Each number is 128 + 24 x the weight over its row's rms, rounded and kept within 0 to 255. Layers, rows and columns count from 0. The size above them is the row's rms in percent of the matrix's.

# layer 5 MLP down (transposed), 1024x256, rms 0.0955, rows 932-984, columns 192-255
size [ 68 123 123  68 102  89 128 119 117 117 105 118  64  87  94  91  91  47  26 105  84 112 118 112 124 127  99  89  56  70 100 130  66 120  91  66 103 127 103  93  76 106  75  99 137 107 126 135 125 103 101 101 119]
[[103 130 174 130 105 169 111 111 115 100 136  90 128 154 150 115 143 134 109 121 134 143 124 112 162 124 171 112 136 132  81 122 146 191 106 151 117 161 155  93 127 121 149 140 110 142 142 148 151 131 103 115 135 115 131 125 154 117 173 100 143 161 139 117]
 [103 140 151  74 156 118 139 155 159 112  83  72 137 148 122 101 145 143 160 106 167 127 177 110 110 164 136 125 109 134 160 116 119 136 138 145  81 140 130 145  87 137 118 124 154  93 145 118 104 140 133 145 107  88 135 107 145 106  92 182 102 132 109  94]
 [148 131 118 135 166 121 131 108 116 111 111 128 103 130 118 111 129  93 104 157 136 142 138 176 131 129 158  86  87 114  98 138 101 128 113 131  98 135 148 120 162 127 112 142 144  65 141 100 105 135 116 135 179 127  90 130 137 145 140  99  98 137 166 133]
 [143  76  98 132 143 175 125 136  57  93 118 137  96 133 114 116 120 111  89 143 115 129 100 144 105 117 138 143 115 134 141 126 126 106  94 143 102 110 145 152 119 144 176  94 143 139 117 141 159 117  96 155 114 133 122 106 154 113  94 143 127 155 132 156]
 [132  75 124  93 140 119 131 130 105 145 184 128 133 129 113 129 135 121 108 142 129 116 149 125 137 137 148 110 194 128 174 120 151  98 144 188 122 141 117 128 110 143 115 119 113 108 128 118 140 123 137 109 106 136 144 126 134 116 123 103 148 121 147 129]
 [134 133 132 140 174 131 119 150 137 142 135 115 125 117 176 143 143 136 146 114 118  79 165  95 123 111 152  91 132 135 148 107 131 131 118 143  80 121 139 109  66  89  95  79 135 126 106 124 114 145 155 156 133  95 100 103 146 115 109 102  76 148 118 149]
 [153  97 122 159 161 102 184 112 126 132 116 102  86 138 124  92 115 128 110 136 148  97 141 153 103 100 102 133 111 112 135 142 159 130 131 145 148 166 121 102 132 129 117  98 132  92 119 116 148 140 136 120 100  93 127 141  95 120 126 124 125 120 119 128]
 [ 93 125 172 112 147 119  88 133 105 135  98  86 103 149  89 171 140 127 126 131 125 129 135  95 106 186 114 115 147 100 118 123 119 145 155 131 146 123 149 130 171 133 120 116  94 135 103 111 105  93 150 131 111 105 141  98 167  95 114 164 112 110 126 136]
 [134 113 130 133 116 181 160 176 106 119 113 107 134 141 127  93 132 129 131 123 163 109 129 118 144 134 122 130 139 133 120 124 110 118 113  89 140 114  95 131 133 121 153 135 116 137 169 113 139 105 114 119 104 100 173 127 114 138 122 114 145 136 133 153]
 [127 106 114 146 138 142 109 150 104 107 113 104  84 114  99 147 108 110  96 117 147 125 166 147  86 134 133 124 116 144  91 152 108 143 124 144 141 107 101 167 145 151 163  87 145 118 139 117 160 123 136 188 105 171 142 129 150 131 113 142 101 142 123 149]
 [140 113 124 169 108 153 128 157 106 138 170 107 150 104 139 134 130 125 113 122 103 151 134 165 121 144 114  90 162 119  89 135 131 165 135 101 169 131 126 156 129 137  82 109 142 148 144 116 174 113 115 136 134 161 121 126 131 100  89 123 155 136 174 133]
 [135 126  99 102 129 129 149  86 128 140 148 142 118 139  93  77 120 155 151 121 154  99 178 118 154 180 128 128 136  98 176 144 152 107 132 134 106 123 139 177 139  85 121 120 112 106 112  82 110 118 134 168 122 154 135 107 114 104 133 103 102 147 113 108]
 [107 166 147 114 108  90 128 148 118 114 111 141 122  81 110 119 169 162 124 126 154 112 169 109 134 122 110  84 119 141 150  85 110 133 137 116 120 111 152 119 145 181 146 121  93 139 120 125 123 114 130 147 142 120 122 107 116  89 115 147 143 138 122 126]
 [113 173 125 122  38 142 161 117 115 134 143 125 135 120 139  90 146 162 112 140 133 110 132 140 154 120 144 139 140 147  80 154 153 134 135 105  78  87  88 117 148 142 115 155 120 145 138  93 143  95 122 130 152 130  94 142 157 104 152 103 111 153 115  85]
 [137 125  88 127 134 149 121 158 152 136 104 136 150 160 115 133 125 155 105 150 150 143 120 133 133 153 152 142 144 137 140 133 199 169 123  76 110 106 140 119 157 100  33  85 146 149 119  99 123 138 177 113  92 137 152 108 153 113 158 119 129 105 136 102]
 [145  99 103 106 122 135  97 158 125 107  99  98 166 135 123 106 138 121 111  98 147 167 150 165 108 148 134 139  78 112 102 137 112 122 154 125 128 174 162 113 130 169 163 118 138 149 149 144 133 120  89 122 138 135  91 105 151 180 155 148 113 126 172  99]
 [128 178 136 132 137 123 120 101 156 134 159 112 188 147 145 180 138 132 136 120 116 108 125 143 139 142 136 101 142  86  84 103 141 131 105 169 130 150 155 126 139  98 159 103  97 136 125 126 133 146 179 143 133 119 120  93 125 149 158 116 124 109 155 113]
 [ 75 143 132 121  91 137 108  98 138 139 132 146 125  96 129  80 131 152 135  59 109 118 136  87 188 120 106 129 115 105 128 111 147 126 118 145 110 104  91  92 131 118 129 109 106 126 133 133 161 157 139 149 115 119  99 114 116 113 103 111 138 138  95 125]
 [130 136 144 120 148 133 123 141  95 121 117 138 136 149 141  90 123 105 129 121  71 133 109 113 128 131 181 116 141  99 101 135 131 161 133 140 127  99 135 122 150 139 164 112 139 123 125 138 101 160 112 118  88 165 123 109 138 121 192 130 111  98  84 111]
 [161 128 155 171 120 147 111 133 133 123 119 110 125 130 139 131 114 127 127  85  81 160 131 105 131 133 115 146 139 146 104 104 153  87  79 119 118 144 151 132 116 133 133 177 132 129 162 166 164 139 135 164 156 114 123  94 126 120 121 141 120 125 115 164]
 [111 166 153 117 131 119 136 175 108 164 138 133 191 136 141 119 116 115 137 150 126  90 140 108 131 118 109 106 159  96 113 111 148 115 111 132 124  79  93 128 125 111 171 134 128 141 113 144 139 111 110 104 158 119 167  95 119 164 151 141 150 137 112 138]
 [150 139 166 152 111 104 124 131  81 133  87 108 121 139 131 126 139 129 122 137 137 139 132 115 102  98 129  87 148 126  86 105 145 144 139  94 109  94 157 182 122 126 155 123 127  70 139 162  97 120 158 112 185 127  93 167 130 149 147 139 170 146 117  90]
 [ 90 118  91 127 103 152  91 151 134 150 144 152 127  91 121  81  81  83 123 149 111 139 177 120 136 130 139  93  97 143 105 166 122 157 115 135 109 197 139  85 130 137 103 136  93 132  99 136  87 136 137 149 121 120 130 155 146  98 111 116 159 122 128 119]
 [113 164 146 102 153 135 119 140 132 147 104 113 129 137 134  82 102 108 126 141  92 107 179 123 154 156 107 170 134 188 139 130 133 152 115  84  73 119 145 141 125 125 148 113 120 121 113 151 133 119 146 131 155 122 148 159 118 103 152 135 114 133  76  82]
 [120 129 152 166 155 124 127 165 152 131  95 153 158 122 162 106  87  83 120 112  93 174 108 143 145 119 129 119 165 130 109 139  98 142 113 116 136 150 154 112 133 145 120 164 164  94 153 179 130  87 132 167 144 167 107 107 161 105 155 128 124 110  97 136]
 [114 104 109 126 127 100 137 144 124  88 120 105 134  81 147 150 122 132 133 141 115 145 131  93  93  98 122 104 128 130 121 145 124 164  67 182  90 144 116 136 145 154 116 161  90 142 142 129 138 164 174 142 158 146 140 149 152 119 128 163 120 140  91 126]
 [130 122 137 136 164 124 132 103 120  93 105 138 134  90 113  92 119  95 129 137 107 109 152 124  95 155 107 165 151  91  94 174 144 134 151 169 117 113 132 141 100 119 109  89 159 130 126 165 155 115 113 159 178 162 104 124 153 146 125 154 111 146 138 117]
 [121 146 115 114 154 110 128  73 107  96 158 126 104  99 140 126  92 114 122 153 143 119 105  70 158 125 148 139 153 161 125  92 116 123 109 139 131 170 128 112 111 152 109 120 120 109 148 124 149 133 132  91 121 115 121 194 129 115 105 133 162 127 115 149]
 [ 90 129 119 111 129  93 126 107 127  98  98 125  90 182 128 101  72 101 101 114  84 106 151 161 109  83 169 104 110  89  97  94 106  89 158 160 138 120 130 145 110 100 137 135 108 129  81 134 148 138 155  99 110 133 114 125  69 143 124 139 148 122 106 131]
 [116 169 104 162 144 100 110 143 141 118  78 101 150 115 115 166 144 137 125 121 132 146 169 110 113  83 134 145 137 102 112 100 101 107 150 118 153 115 118 137 124 132 105 112 149 131 155 126 150 160 126 122 167 135 104 119 133 106 104 118 147 158 152 133]
 [126 171 133 122 115 132 141 132 146 109 124 129 183 126 135 119  90 129 135 147 154 127 104 110 112 116  59 115 112 116 141 147 158 119 110 148 130  70 204 100 148 117  45 140 136 131 153 114 137 134 140 151 122 121 129  88  89 165 109 118 121 130  77 124]
 [142 113  94 126 146 163 132 111 113 141 159 106 126 156 137 108 128 109 136 116 149  79 139 114  80 140 102 159 116 132 114 113 143 112 121 137  92 136 162 114 127 157 104 179 160  96 125 140 188 120 182 127  99 112 112 116 108 112 168 165 173 106 153 120]
 [ 87 143 135 104 130 146 140 153 141 110 103 136  98 117 124  99 161 103 137 115  86 150 115  90 127 145 119 138 136 191 164 158  85 150 153 154 115 133 103 123 117 131 132 114 130 111 174 117 129 172 139 124 131  95 187  85 159 160  88 168 102 153 116 149]
 [142 150 146 159 133 153 135 117 133 152  89 128 141 153 166 100 119 120 105 150 155 135 129 115 124 109 138  79 172 120 126 139 123 123 101 162 149 114 112 158 112 113 117 133 172  94 112 135 129 167 111 141 122 154  95  82 158 125 172 126 148 117 150 122]
 [126 143 127 110 117 124 136  97 110 166 116 131 116 116 156 130 178  99 145 157  47 147 101 128  87  81 134 169 112 126 167 108 120 111 109 153 107 127 110 135 145 107 133  90 117 115 155 147 100 135 118 140 144 139 148 120 114 112 161  73 132 145 152 136]
 [129 108 168 148 113 142 146 149  83 124 146 149 130 123 183 167 137  93  92 173 119 134 146 119 138  98 120 116 109 135 109 134 154 135  93  88 136 121 144 123 161 181  94  66 123 135 143  98 136  97  89 130 161 121 131 181 109 153 157 137 142 124 115  92]
 [ 99 116 111 154 134 147 120 137 143 142 110 118  93 131 103 128 129 188 115 100 138 128 103 133 128 104 141 130 198 127 121 125 130 125 128 119 136 128 118  94 138 170  82 153 157 108  96  89 141 113 136 158 172 143 116 121 155 103 140 148 115 102 125 165]
 [135 129 109  98 110 153 117 146 123 157 110 126 138 156 117 153  79 161  98 150 114 134 131 110 101 127  82 134 172 127  95  93 155 125 154 113 103 154 110 161 124 122 147 130  86 110 146 149 105 136 110 101 138 156 157  98 132 111 119 105 133 136 125 156]
 [118 151 143 163 143 126 112 118 119 113 105 102 135  72 115 122 131 129 145  97 131 121 130 119 155  94 155 148 122 106 115  87 140 130 139  89 132 112 170 123 161  80 127 149 137  97 140  94 117 138 108 121 146 153 149 128 114 138 116 137 100 118 121 145]
 [139 128 145 111 151 142 129 100 167 169 149 135 146 128 127 139 164  91 130 135 132 119 142 125 110 107 132 124 128 134 128 120 156 178  93 113 105 154 112 115 124 159 149 109 125 154 128 113 137 124 162 123 142 136  82 150 144 146 137 147 139 122 152 144]
 [118 150 134  98 113 122 130 115 163 187 118 128 153 131 165 112  94 110 138 119 128 136  81 128  92 128  82 119 118 149 116 134 115 155 163  98  74  96 126 133 130 147 102 100 148 135  99 193 109 106 100 119 103 102 160 123  89 107 132 119 124 162 145 116]
 [154 134 123 101 131 139  88  74 146 187 112 147 134 157 128 139 110 124 145 104 115 120 156  86 119 168 118  93  95 159 134 161 183  89 151 108 134  86 141 113 115 151 154 124 187 107 182 129 140  92 112 122  89 100 110 150 144  99 157 163  99 137 152 147]
 [134 116 145 132 163 132 103 155 117 113 129 137 139 117 147 148 144 125 110 125 151 126 125  69 130  89 115 126 131 109 172 191  88 116 114 126 127 100 129 149 117 110 150 154 149 101 122 118 119 100 121 122 119 134 179 150 142 134 149 124  99 153 128 120]
 [131 124 130 130 115 158 130 166 126 134 153 129 103 198 145 134 121 106 127 114 103 138 120 107 117 120 156 170 134 154 122 151 140 106 122 104 155 123 110 170 150 166 129 123 126 139 128 106 185 135 122 122 128 127 139 151  65 188 120 130 109  91 138 133]
 [109 116 111 122 115 123 152 157 141 120 137 120 106 109 143 115  97  96 117 138 124 118 119 105 121 114 140 177 111 124 126 162 140 100 105 116 120 146 156 132 119 123 136 156 107 132 135 124 175 109 106 126 165 115 134  76 133 119 162 131 134  71 103 110]
 [106 151  85 167 126 116 101 139 115 128  95 142 145 165 145 132 121 132 172 109  67 157 142  93 127 123 175 126 112 119 137  92 130  97 174 105 116 120 118 171 107 121 143 143 176 107 107 131 136 111  99 118 104 116  84 140 126 154 160 129 121 128 141 127]
 [126 150 114 124 103 129 132 129 156 134 120 105 114 130 158 112 107 175 120 108 112 107 124 213 119 166 136 141 154 112 109 137  61 103 142  91 186 129 137 116 126 100 133 113 174 123 140 207 128 117 144 112 118 133 158 122 165 111 137  92 144 113 138 154]
 [ 96 143 140 125  93 115 129  89 142  98 129 122 130 131 117 119  96 138 101 103 119 119 147 128 152 145 127 108 116  97  88 127  90 136 132 100 163 115 119 110 147 123 129 111 109 139 106 110 113 174 137 139 118 157 101 156 107  90 142 175 127 129 144 128]
 [ 96 146 151 148  76 137 131 132 122 172 130 110 102 138 116 146 116 171 101 110 144 137 108 125 149 170 129 132 111  97 106 124 127 139 167 115 115 133 156 124 144 127 130 121 133 172 143 122 117 134  88 126 153 162 131 117 160 147 160 205  97 159 178 111]
 [ 74 165 111 100 153 170 165 115 114 125 118 137 117 180 124 115 142  98 159 135 124 155 106 147 155 138 116 114 150 104 115 109 111 144 126 139 105 166 170 117 133 132 137 164 117 127 137 111 152 133 122 140 124 119 143 122  99 136 141 125 138 145 137 109]
 [168 111 145 107 106 134  82 156 116 121 124 152 134 125 180 158 145  74 144 122 119 107 148 116 137 143 103 118 123 131 143 156  97 119 148 153 140 145 148 143 122 130 169 129 128 157 119 154 117 160 123  91 132 156 100 112 129 114 119 186 103 110 143 117]
 [154 120 110 102  87 121 112 107 130 160 128 108  99 144 135 147 117 135 160 112 164 121 103 139 198 137 138 139 143 133 121 127 175 164  94 100 118 125 157 147 114 148 138 122 117 105 121 110 147 136 146 158 143 131  89 128  99  94 135 149  72  97 129 112]
 [125 105 130 121 118 140 148 119 108 122 140 124 126 140  98  88 128 113  99 148 143 134 150 101 114 152 133 132  93  91 131  72  98 178 142 158 161  95 144 156 121 163 169 134 148 163 131 124 118 105  90  70 123 146 133 102 147  97 149 157 138 139 132 128]]
# layer 5 MLP up, 1024x256, rms 0.0923, rows 933-984, columns 192-255
size [116 128  78  99  86 130 114 123 122 104 129  61  88  91  90  97  48  33  96  83 114 116 105 107 112 102  91  61  75  96 108  67 110 101  71 118 122 100  95  75 119  82 107 140 106 129 127 123  97 103 108 113]
[[141 189 131 116 140 124 156 103 163 131 116 133 131 151 133 112 143 141 137 121 127 156 145 141 127 169 140 146 136 135 102 130 116 126  90 143 109 142  87 119 136  92 154 114 157 102  79 160 100 134 141 168  84 101 125 142 136 114 148 138 126 144 152 117]
 [111 157 104 123 147 137 116 100  89 162 103  85 147 137  97 111 120 129 132 142 139 124 140 144 130 117 128  94 116 107 131 144 162 160 143 104 151 128  93 122 139 123  93 141 135 158 109 105 141 149  97 163 131 144  80 165 132 121 114 139  78 119  92 129]
 [101 149 118 108 129 146 121 121 113  98 138 156 144 124 123 110 104 124 111 123  94 149 171 119 112 140 141 136 119 112 110 121 123  72  87 135 124 148 152 107 137 123  93 117 149 115 104 121 117 124 116 102 162 147 126 167 127 156  88  99 141 102 117 137]
 [160 144 130 119 129 123 137 128  93 117 105 137 163 140 140 147 148 136 106 156 100 111 173 153 148 127 112  97 113 173  77 164 123 121 113 158 114 107 137 111 131 130 116 135  99 132  77 142 135 124 172 164 112 118 136  96 147 106 105 100 122  97 149 139]
 [113 146 112 172 139 118 117 157 140 155 107 134  88 141 113 120 128 125 148 141 165 141 157 101 152 138 130 135  94 153 109 103 124 139 127 123 109 148 125 134  84 113 153  97 133 195 124 113 177 169 145 104 126  88 149 145 158 151 159 119  87 136 120 105]
 [107 130 107  95 132 136 135 128 134 131 120 159 132 112 144 166 178 126 128 129 100 132 166 147 133 138 159 125 132 118 103 109 101 143 104 131 130 172 143 118 129 111 117 117 115 119 129 109 166  89 114 116 118 162 137 169 133 130 104 127 120 151 116 180]
 [114 126 114  93 126 106 144 106 110 148 156 122 123 125 135 116 130 161 113 145 131 117 115 106 146 119 124 116 177 110 142 109 136 132 161 131 134 123 110 162 155 138 162 144 153 137 100 116 161 109 186 105 131 148 125 115 151 117 168 147 157  79 136 116]
 [158 115 118 142 147  90 117 113 137 124 134 139 129 146 133 143 102 148 135 122 142 118  94 118 147 121 102 145 149  87 143 113 145 136 104 136 151  91 109 153 150 153 120 104 147 145 143 135 123 124 134 134 130 142 169 129 154 125 130 145 118 107 139 152]
 [128 105 136 132 149 141 114 105  95 126 126 120 131 167 141 128 119  93 142 175 114  72 107 162 145 112 147  82 106 145  96  88 139 122 107 133 153 103 139 119 122 135 179 126 150  97 111 123  94 110 136 104 127 175 124 101 163 109 158 128 145 148 160 149]
 [115 114 107 140 126  92 181 193 134 120 141 140 174 117  75 131  95 117 110 135  60 132 146 155 126  93 116 104 121 122 111  97 123  79 122  96 185 125 125  86 110 115 128 136 132 131 118 157 152 126 153  91 120 149 135 109 129 178  94 110 139 148 146 172]
 [135 141  90  84 127 146 146  81 155 150 126 158  87 102 145 104 110 114 181 103 146  91 155 149 134 169 126 102 129 109 166 139 122 130 128 156 118 118 187 153 119 106 168 127 142  50 128  88 117  98 108 128 132 140 143 109 119 148 139  93 119 134 152 146]
 [133 127 115 199 168 131 176 162  76  94 136 144 127  95 132 137 131 125 170 154 136 107 101 134 162 141  73 122 149  93 130 172 165 127 138 127  72 158 115  82 133 144 115 115 143 131 129 174 125 110 119 169 120  84 153 109 134 153 168 110 106 135 158 145]
 [169 145 172  94  74 130 134 113 113 123 145 164 151 137 115 139 145  92 100 126  76 118 139 146 136 147 153 123 148 139 151 120 122 111 122 170 113 134 185 202 124 116 121 133 151 163 149 113 122 121 154 146 152 133 123 106 138 127 141 127 107 144 114 144]
 [ 88 118 173 120 159 140 173 117 136 154 119 179  99 142  79 160 133 146 124 130 128 141 147  88 166 124 194 120 118 140 109 148 114 130 157 145 125 100 120 130 142 140 142 124 110 128 144 110 125 142 110 139  93 122 122 128 104 105  96 119 103 152 123 148]
 [118 154  81 150 156 142  99 100  92 131 160 105 122 118 107  87 154 129 128 113 126 117 124 142 156 118 142 128 163 191  88 166 116 113  88 133 113 122 125 132 149  62 107 132 114 120 128 135 116 100 125 150 131 121 138 119  70  99 147 108 116 144  85 157]
 [127 128 162 102 140  89 128 131 143 164 150 122 123 154 115 128 116 123 126  83 104  95 135  90 125 107 101 126 144  92 127 123 127 115 154 103 123 135 143 123 158 119 190 131 115 128 114 157 105 156 133 161 143 138 142 108 137 134 111 121 124  84 110 144]
 [115 119 113 120 111 108 119  91 127  82 166  87 130 110 144 117 113 118 152 104 103 141 112 127 131 118  96 146 158 126  90 149  97 105 134 130  86 137 138 141 169 121 128  81 147 110  99 135 133 163 172 137 122 156 183 103 140 141 128 153 149 173 124 146]
 [ 99 160 158  89  98 138 103 122 136 132 143 121  78 156 121 128 117 138  88 146 137 124 138 110 119 120 147 137 162 151 135 109 146 136 143 154 119 134 135 149  90 135 134 107 132 128 104  87 115 120 157  86 109 133 123 158  93 120 164 106 136 116 145 128]
 [143 131 113 109 169 114  68  94 136 157 131 144  80 134 113 147 174 166 127 124 119 117 112 126  90  91 120 127 181 148 112 144 186 116  96 150 140 143 131 142 169 125 134 118 149 165  91  91  87 101  88 109 117 100 178 161 160 136 127 139 151 147 113 170]
 [122 127 119 148 127 111 109  90 124 117 112 146 183 126 102 146 139 115 151 145 128  71 152 122 178 125 112  87 127 106 115 140 111  98 154 123 135 109 136 124  95 136 130 141 143 137 127 148 107 129  90 127 133  92 143 112 157 112 150 162 147 156 155 125]
 [134 104 101  80 131 125 153 170 109 119 157 118 126 120 143 145 100 134 203 177 157 113 144 111 116 130 163 109 130 148 151 174 160 180 130 124  83  87  92 177 136 145 134 158  75 160 125 115 131 126 101 117 106 105 110 101 117 136 108 152 133 108 129 171]
 [167 141 167 148 144 132 110 130 161 183 125 121 104 131 159 113 135 117  96  82 124 124  64 144 118 151 149 129 109 140  81  89 129 108 108 140 139 130 137 154 136 139 147 165 130 130 108 176 127 127 118 102 164 152 120 130  95 145 131 124 154 176 163 133]
 [ 93 110 147 125 150 146 151 152 104 114 185 106 112 150 136 151 123 154 111  89 122 142 155 129  78 115 119 149 127 141 133  88 145 148 145 147 163 131 128 130 115 129 144 122 141 130 118 137 108 123 155 144 119 131 147 165 127 123 168 136 105 170 115 100]
 [108 157 141 129 125 156 130 130 116 111 158 121 159 136 150  87 112 153  93 146 112 175 110 117 140 136 112 121 168 137 183 110 160 115 102 112 193 126  84 147 153 111 150 148 200 146 120 157 114 134 123 121 178 160 133 136 128 136 101 122 152  87 139 153]
 [ 79 110 127 133 128 128 105 119  91 158 102 109  96 146 148 126 128 124  41 166  74 145 132 163  97 145 160 119 157 140 121  92 120 160 111 157 112  99 155  93 146 121 138 127  95 144 127 137 143 119 137 117 146 137 121 139  94 127  83  99  98 108 153  93]
 [123 132 150 108 153 157 136 140  97 138 124  85 112 144 138 160 112  97 134 115 120 127 121 126 192 144 103 148 195  95 146 116 121 112 128 130 114 155  84 148 132  91 103  90 124 108 136 143 128 124  97 140 132  89  86 149 158 113 155 134 145 137  95 108]
 [132 115 125 138 129 126  84 127 127 105 148 127 157 119 117 145 111 141  83 114 136 143 131 163 141  63  96 148 134 113 121 140 131 182 135  92 140 124 121 125 109 131 127 173 156 145 131 121 204 174 112 143 147 128  99 137 130 113 103 136 163 129 157 119]
 [135 139 115 102 115 136 117 164 131 104 133  94 135 105 100 130 153 121 101 152 126 146 118 138 125 145 112 132  84 108 106 114  82 124 164 127 137 134 155 135 108 107 142 134 172 140  96 116  97  88 173 137 108 101  96 184  97 127  93 132 102 123 125 141]
 [123 169 111 126 132 138 131 101 110 143 160 115 164 112 134 135 170 139 100  92 110 109 108 103 138  78 185 121 115 164 168  89 153 139 144 129 116 157 112 167 125 138 107 128 138 132 121 143 117 122 131 117 164 171 153 140 113 130 126 134 151 124 131  95]
 [145 139 124 163 104 110 130 121 114 138  80 131 114 134 146 105 128 136 158 112  89 161 143 103 149 129  80 107  72 159 158 153 165 126 119 115 103 151 100 127 117 148 116 105 108 104 133 153 102 100 126 116 151 126 101 100 127 112 139 109 153 109 138  83]
 [137  98 103 101 159 121 134 125  98 200 155 154 102 125 107 114  63 169 114 145 131 111 120 142 181 135  86 149 106  60 155  97 157 136 132 143 113 125 122 100 116  99 150 114 146 128  91 127 151 147 122  93 125 146 127 172 135 118 144 118 141 178 119 103]
 [165 116  98 134 140 112 131 118 109 132 120 162 120 118 152 134 103 147 104 121 145 143 153 107 146 139 113  92  93 129 149  70 188 166 119 146 133  87  76 153 158  96 152  99 123 175 114  95 152 129 113 138  98 126 105 148 151 108 150 130 160 123 155 120]
 [120 153 144 124 135 105  87 113 145 112 154 115 167 163 109 137 110 115 144 111  97 139 157  96 164 134  80 133 125 107  69 109 144 109 135 124 200 131 132 107 164 131 106 128 111 161 117 137 152 123 122  80 142 134 121 103 128 143 148 117  92 112 104 142]
 [129 127 156 122 100  94 115 114 102  90 114 128 147 140 107 122 132  97 124 111 108 104 134 100 153 121 111 109 126 117 110 155 139  92 123 157 145 105 121 123 158 100 207 118  91 105 115 101 126 129 118 129 132 106 114 122  94 148 148  98 129 116 108 116]
 [111  87  91 149 128 141 146 109 120 120 106 128 115 114 132 175 136 143 157 106 122 128 106 120 135 106 115 141 145 125 143 176 110 121 113 122 159 122 104  71 117 118 150 142 106 104  68 120 154 133 136  82 117 153 137 115 156 165  89 153 152 162 131 161]
 [118 108 147 121  84 136  74 141 112 116  64 117 141 104 129 109 151 116  91 108 123 148 149  98 126 186 169 130 136 134 139 154  90 111 141 136 151 120 139 145 114 104  89 144  96 136 115 157 160  88 126 108 138 116 116 142 142 123  93  72 156 155 152 162]
 [143  85 194 180 150 172 124 124 126 147 154 132 115 104  89 136 102 160 114  98 104 141  86 144  91 123 127 139 148 169 110 113  85 126 176 135 115  80 128 165 117  95 137 155 125 131 124 138 114 140 117  83 139 101 130  92 111 123  96 139 153 136 166 145]
 [ 94 133 185 137 126 135 142 148 141 152 103 102 104 116 128 136 113 105 152 123 144 102 105 135 104 159 121 117 111 124 126 143 137 141 129 116 129 113 171 120 130 163 154 113 123 133 120 110 144 162 106 156 149 164  74 128 170 144 119 151 120 178 117 124]
 [ 71 169  97 136  95 170  99  84  91 142 115 146 135 119 146 100 108 111 108 108  93 134 121  82 114 111 141 123  90 101 150  64 119 104 110 144 127  85 181 108 155 112 104 135 101 122  86 125 112 142 125 151 133 100 134 100 141 100 137 120 110  75 101 138]
 [151 164 102 116 134 125  91 133 180 130 140 174 166 120  94 120 120 114 122 107 139 126 149 121 138 128 124 120 140 152 128 102 112 100 152 176 163 169 128 129 114 120 130 112 128 136 125 128 110 137 112 121 148 157 118 159 134 107 113 168 128  86  85  91]
 [159 152  97 153 116 124  98 130 124 113 133 145  83 142 118 151  74  90 164 137 122  85  98 122 162 119  71  89 116 135 126 160 143 132 129 120 140 116 110 126  89 114 164 131 134 164 129 130 178 158 150 157 172 117 141 171 149 168 148 103 134 138 130 119]
 [103  99 132 140 103 115 100 181 123 126 118 112  99 117  93 119 111 103 169  75 158 152 100 152 142 107 143 135 145 125 134 126  81 120 129 127 131 102 103 112 108 120 121 122 108 148 141 100 147 136 187 105 116  98  89 149 137 133 129 130 132 128 130 124]
 [128 114 149 107 134 127 114  97 157  96 112 120 147 100 115 135 142 120 103 123  88 133 115 162 117 125 150 180 138 147 156  87 140 127 141 169 158  98 132 109 188 173 153 168 135 131 100  94 124 125 102 152 134 164 128 146 145 139 121 128 125 126 125 133]
 [157 139 166 153 122 134 135 121  81 105 115 134  97  94 141 113 145 108 117 151  65 140 103 125 155 126 119 210 130 107 120 142  75 108 116 120 149 131 109 111 151 105 130 134 176 123 139 167 125  89 173 156 137  92 141 158 114 100 141 142 126  83 181 120]
 [138 146 108 135 137 122 136 107 115 119  96 145 190 148  87 130 103 129 171 114 145 131  97 143 166 130 115  95 121 144 160  95 128 116 139 111 142  95 109 148 122 113 107 107 191 126 117  69 119 107 137  94 157  78  93 147 118 142 152 158 101 106 184 128]
 [ 95 136 105 111 118 169  99 145 171 123 126 128 111 115 151 157 139 143 129 154 118 120 145  98 132 123 151 147 143 136 154 121  90 162 133 135 144  90 126 154 137 113 162 144 162 138 103 129 131 142 174 119 127 156 159  83 183  80 155 124 128 171 127 126]
 [140 133 162 126 167 129 153  89 110 126 142 150 119 147 143  90  75 144 131 126  89 115 137 122 136 159 107 123 124 117 115  81 126 124 146 121 175  96 121 139 161 115 126 162 128 159 134 140  89 132 148 121 105  86  98 119  85 112 108 122 140 127 141 100]
 [107 121 117 110  92 124 125 134 114 134  87 125 113 146 120  64 104 121 129 139  94 101 137 134 127 157 151  71 153 152 128  84 125 100 107 132 133  76 180 121 186 122 167 127 140 120 127  96 128 124 117 141 154 150 138  72 169 148 118 135 119 110 146 110]
 [124 169  94 115 117 173 123 115 136 113 117 139  89 112 106 132 120 114 166 115 106 127 130  76 152 126 126  99 128 155 134 137 157 115 105 144 192 146 151 127 158 144 117  91 159 162 113 167 124  95 131 161  87 131 114 126 164 101 105  91 130 124 114 143]
 [168  95 145 136 104 141 116 156 148 162 127 130  87 100 144  87 130 137 158 124 114 166 116 104 124 140  99 150 140 128 147 121  57 116 138 157 122 125 149 166 129 118 121 149 182 125 128 121 147 124 136 112 131 119  83 124 102 123 151 149 131 151 112 141]
 [152  91  95  81 151 122  97 185 114 157 115 134 159 137 141 119 104 102 148 118 155 146 136 131 142 154 115 111 156 125 111 150 137 162 114  71 138 104 103 102 128 170 130 103  90 142 149 140 144 175 155 129 119 114  98 136 111 154  94 106 170 107 158 129]
 [ 69 131 122 133 104 159 116 143 101 109 127 152 146 127 163  84  81 115 111 149 119 138 133 113 163 120 115 110 117  91 108 110 120 141 118 144 153 106  87 118 159 122 146 163  89 141 150 127 127 113 161 152 137 120 147 129 122 136  92  85 161 102 155 138]]